Each number is 128 + 32 x the weight over the matrix's rms, rounded and kept within 0 to 255. Layers, rows and columns count from 0. Numbers have three digits each.

# v: layer 3 attention value, 96x96, rms 0.258, rows 0-13, columns 0-95
# o: layer 3 attention output (transposed), 96x96, rms 0.343, rows 0-13, columns 0-95
v0:162168148110123173156094104131144119210210166121093119117116154107153089078073151110148095190056160119144114136109124107129112142144105108109127167191125130094081128145149134068035093119116152123183099108113118109119099168087133135093106109099128082178100144136162105138143100142136099076
o0:157127127145180099091152138079140142137131152147183113148164149126130154150107153148152128125149105139128101122138114171120127161151126067153193123131155141160146112138128142180130077123114179108084123134183071143114158056084146135098159172107119145038182091130119111148151142094119168208
v1:067105123164093144138104086091060125134105168114102138139165180162141160169156111149087117078089111185084105205147103147172179093119129143069156199099150137094156120150156134144110140101100136083119135147227097122149171122134179153106101166131145097132129136060153087116116129134169156143
o1:168171150064098153064118139121145135078111133121146129155091127112105142156099140135080180110136149142169103064141196046096102103134101123206087069146094136139116145108085093113074120089148165199084145117055134167187108136050124117099151119069121151145134116118153113148121113105109098130
v2:153138126109124101144132146126100159124144112109133016109117184101165143120075100127076103163113098154071099183128117127184102140153138082162121129170070121114151212164154170117121165127069115141144152149054145137133098090117104176110148148089165147126138124085167212129106113119088163156
o2:140106164178163115128183117127176102096097139124083131176131107146069112137133104105138167134136142112160193098138124128146106102098130189089138163121154080153082082130117147142181071125164148090111147079184138130116107089149139172120123112101122102108162150163117126143143166159155088167
v3:156126100139115165071107078111116157115171133132069146116095112051135087145109154093168042082112134094155148170165156125130059167112078126094069092167111158170154116147122134135131122155134140104059083155130082097042114191147168184139142183081195061155132154077146109145132157191123124126
o3:181147172106127153186163118138105138134093099185138136157143200212142123141067073149087175176119163112140108092073080155129117119171128137210134158109194136103111180175091129157106117174143129103128156125175194134155136173153101132134160095129092123119087126152106168101119065113122131190
v4:156085178098087143141104141113110165114114119157147116068113119119157066072088145133103155115137176091078130116052080143064190123152126146052103142154132090119114201163114120189155081103152091132149169108180099140166138106158104158154165101155177063098146112145128160132158155135099105129
o4:121220139112157024200099113178133097135150149133117088179121156149106177159142078133178138124147148197159127127187117121198093106119126137151180093110131140096118127104133100088126143134148160115123116116119122113110131186085116143131109172085104135122155125073128112155105112109100155154
v5:028155130141115109145152162132113106118116121136162099140117160139086154125115100131175138115165128122137081156107155096089148123126129125078139165114121152137146122111157147151140121088075175136141121146115134156105099117105148154182124129130162146098117099118147123128140107148133143137
o5:212109148110161178118096117118145144137143144141123183176141118085142121130128135134134141163194110109140188161126141176138094150109106152133107134127179078049122127116155155079158113134136111127150123151126162135114135177104159116166115121117128100168173100164103105178110140129182121107
v6:084112119184193147133111110105126160095091115097102103110136062120130142091067133065146160070136137098066107106114113146143092097090167168116166126111150146149159128137117142110174150085101118167166132127159176088116125130118142099126140116101111107160169118100144066166107146201097095076
o6:164149130087175115152141161156090097140182127153163153137121146171160120160147128156182155212139123122123154145128165148133150131138145116159139152117094103149117159103126147061113105153188094119124096147121095155085091124125075154103186168124150219190112137154144115094189114045125133127
v7:119161136145150134057127106085160132108205171128128122093121121168139156147094165127148156160101151021125131128126112139112132106063192090078088078095147096152181107083170131135184117131095088139148184073108107094123155138152103092143109175161160176144145097091111144160116108097101211123
o7:088102113093134076159169103119063145174118134208121146132136110126136057072123146082076143066145120190145151223149159115119102130175151165111132178116112160124105095140177077104124105174193130147169107117097120062156127165123079134164177192080118091150067135137115141082168119128119109157
v8:150104128072106106155162114107114174139148106111141116127112127101141142121153156150103105143050114107141135179105138059063126158084163086153111102111098119146155100106067079159180120117128134114161039122139188101067142125145085116103112136101176124116123158168084054167118120096134069116
o8:128161139179182120069150157112140137139092200162153167148138136152139125110114117141138133186189125132131142141177143124195134095151112103103121158071146171129142098145155144165092189189176130095142143099120106146203125093078148113125176105148096165115115094130139143116146112161113175086
v9:125124053151037078123106117159148109160113107135108113163171139158118115141100189105137150129076123119154161169135078154119148092159116128190114102153091093127098110173102201153031159184151109132151128115132113151067147134167120069106165151146134153077084116168146126138130146099035152136
o9:138148171099207119141091121070109182175130167110141108082085139088140144168102078102122093140141147108137190143157088145064087157116105144104144127120134156068138053161141132158164075086095174184087107164144129106107136076159113127138080101209153136121164135182148115097084142248102112170
v10:121141199034097101113083122114104088141142101099183182151117173098182126125118119099179130173158217129124173064131109156115118204131077171101087158115148151146105108127129110175161074165132138093195083172134142100082128183159161172102171090185081057108152132086146172148079091128091091151
o10:138148055185180109148148116170136117131142098199129119085086160130101124054138096137119099105137098152126157165108116146144175115134106128177139087176142158074115171067156122128143169110095118180074211134144152131146137160132149076164088107097097056088149132162110093096147139107074138152
v11:155138118114105105183131155122152076128143127117166145107151137092103087155126168131142094090133187146127132129137129111061167125126117218137039097138151121147113195047133120121098137130117140146106179143120121106144182222158096113086157120137194090189104202197161123132126059172177135133
o11:146126133130146133144092081138140180118092103122140114132070114120143113134152085164104142147125070093122079131100111132150126149087100077121135070128140118121124079186121130118187118145137124090189149123096151164106143077148089150150122161094073165159112105066111149066138141126134115116
v12:151106131081178172122085199157114118084117093145118119065098125137127101154141131152120113141138141193120196129179080088172106116091147121088178123059146135102128151130101151168063140161090105098166120100117117114117162128144125114130131174179160118128089132165185108099063167144117142154
o12:175155107118074122157090105115101122168129151100044110159114156154107121121104174056135142085101125069093131164094177148135116070141131159131067109171138212106132104122141133117123120057145107152101110177147147180146108108138152162112141127120072163138144120096140130132120118067123088126
v13:090115089149128025108171065166138117073144141110137192094103105074160156081137115153160139135134143132150120121128159069136163091119103117108153209147130112142171124146143173154127149110138163123159148140114119169146179123179120118101157124144139226123149046104081083038156119135158098116
o13:166119117113121166075067157112086150123116156103159105155103132111184135175166103138134152150134052131068094176147101102139166165113127151178126095110092084135085114124120055116119175133131130101074137135149096086121095122092107097152095119132086093115123175105132110210112113120159127131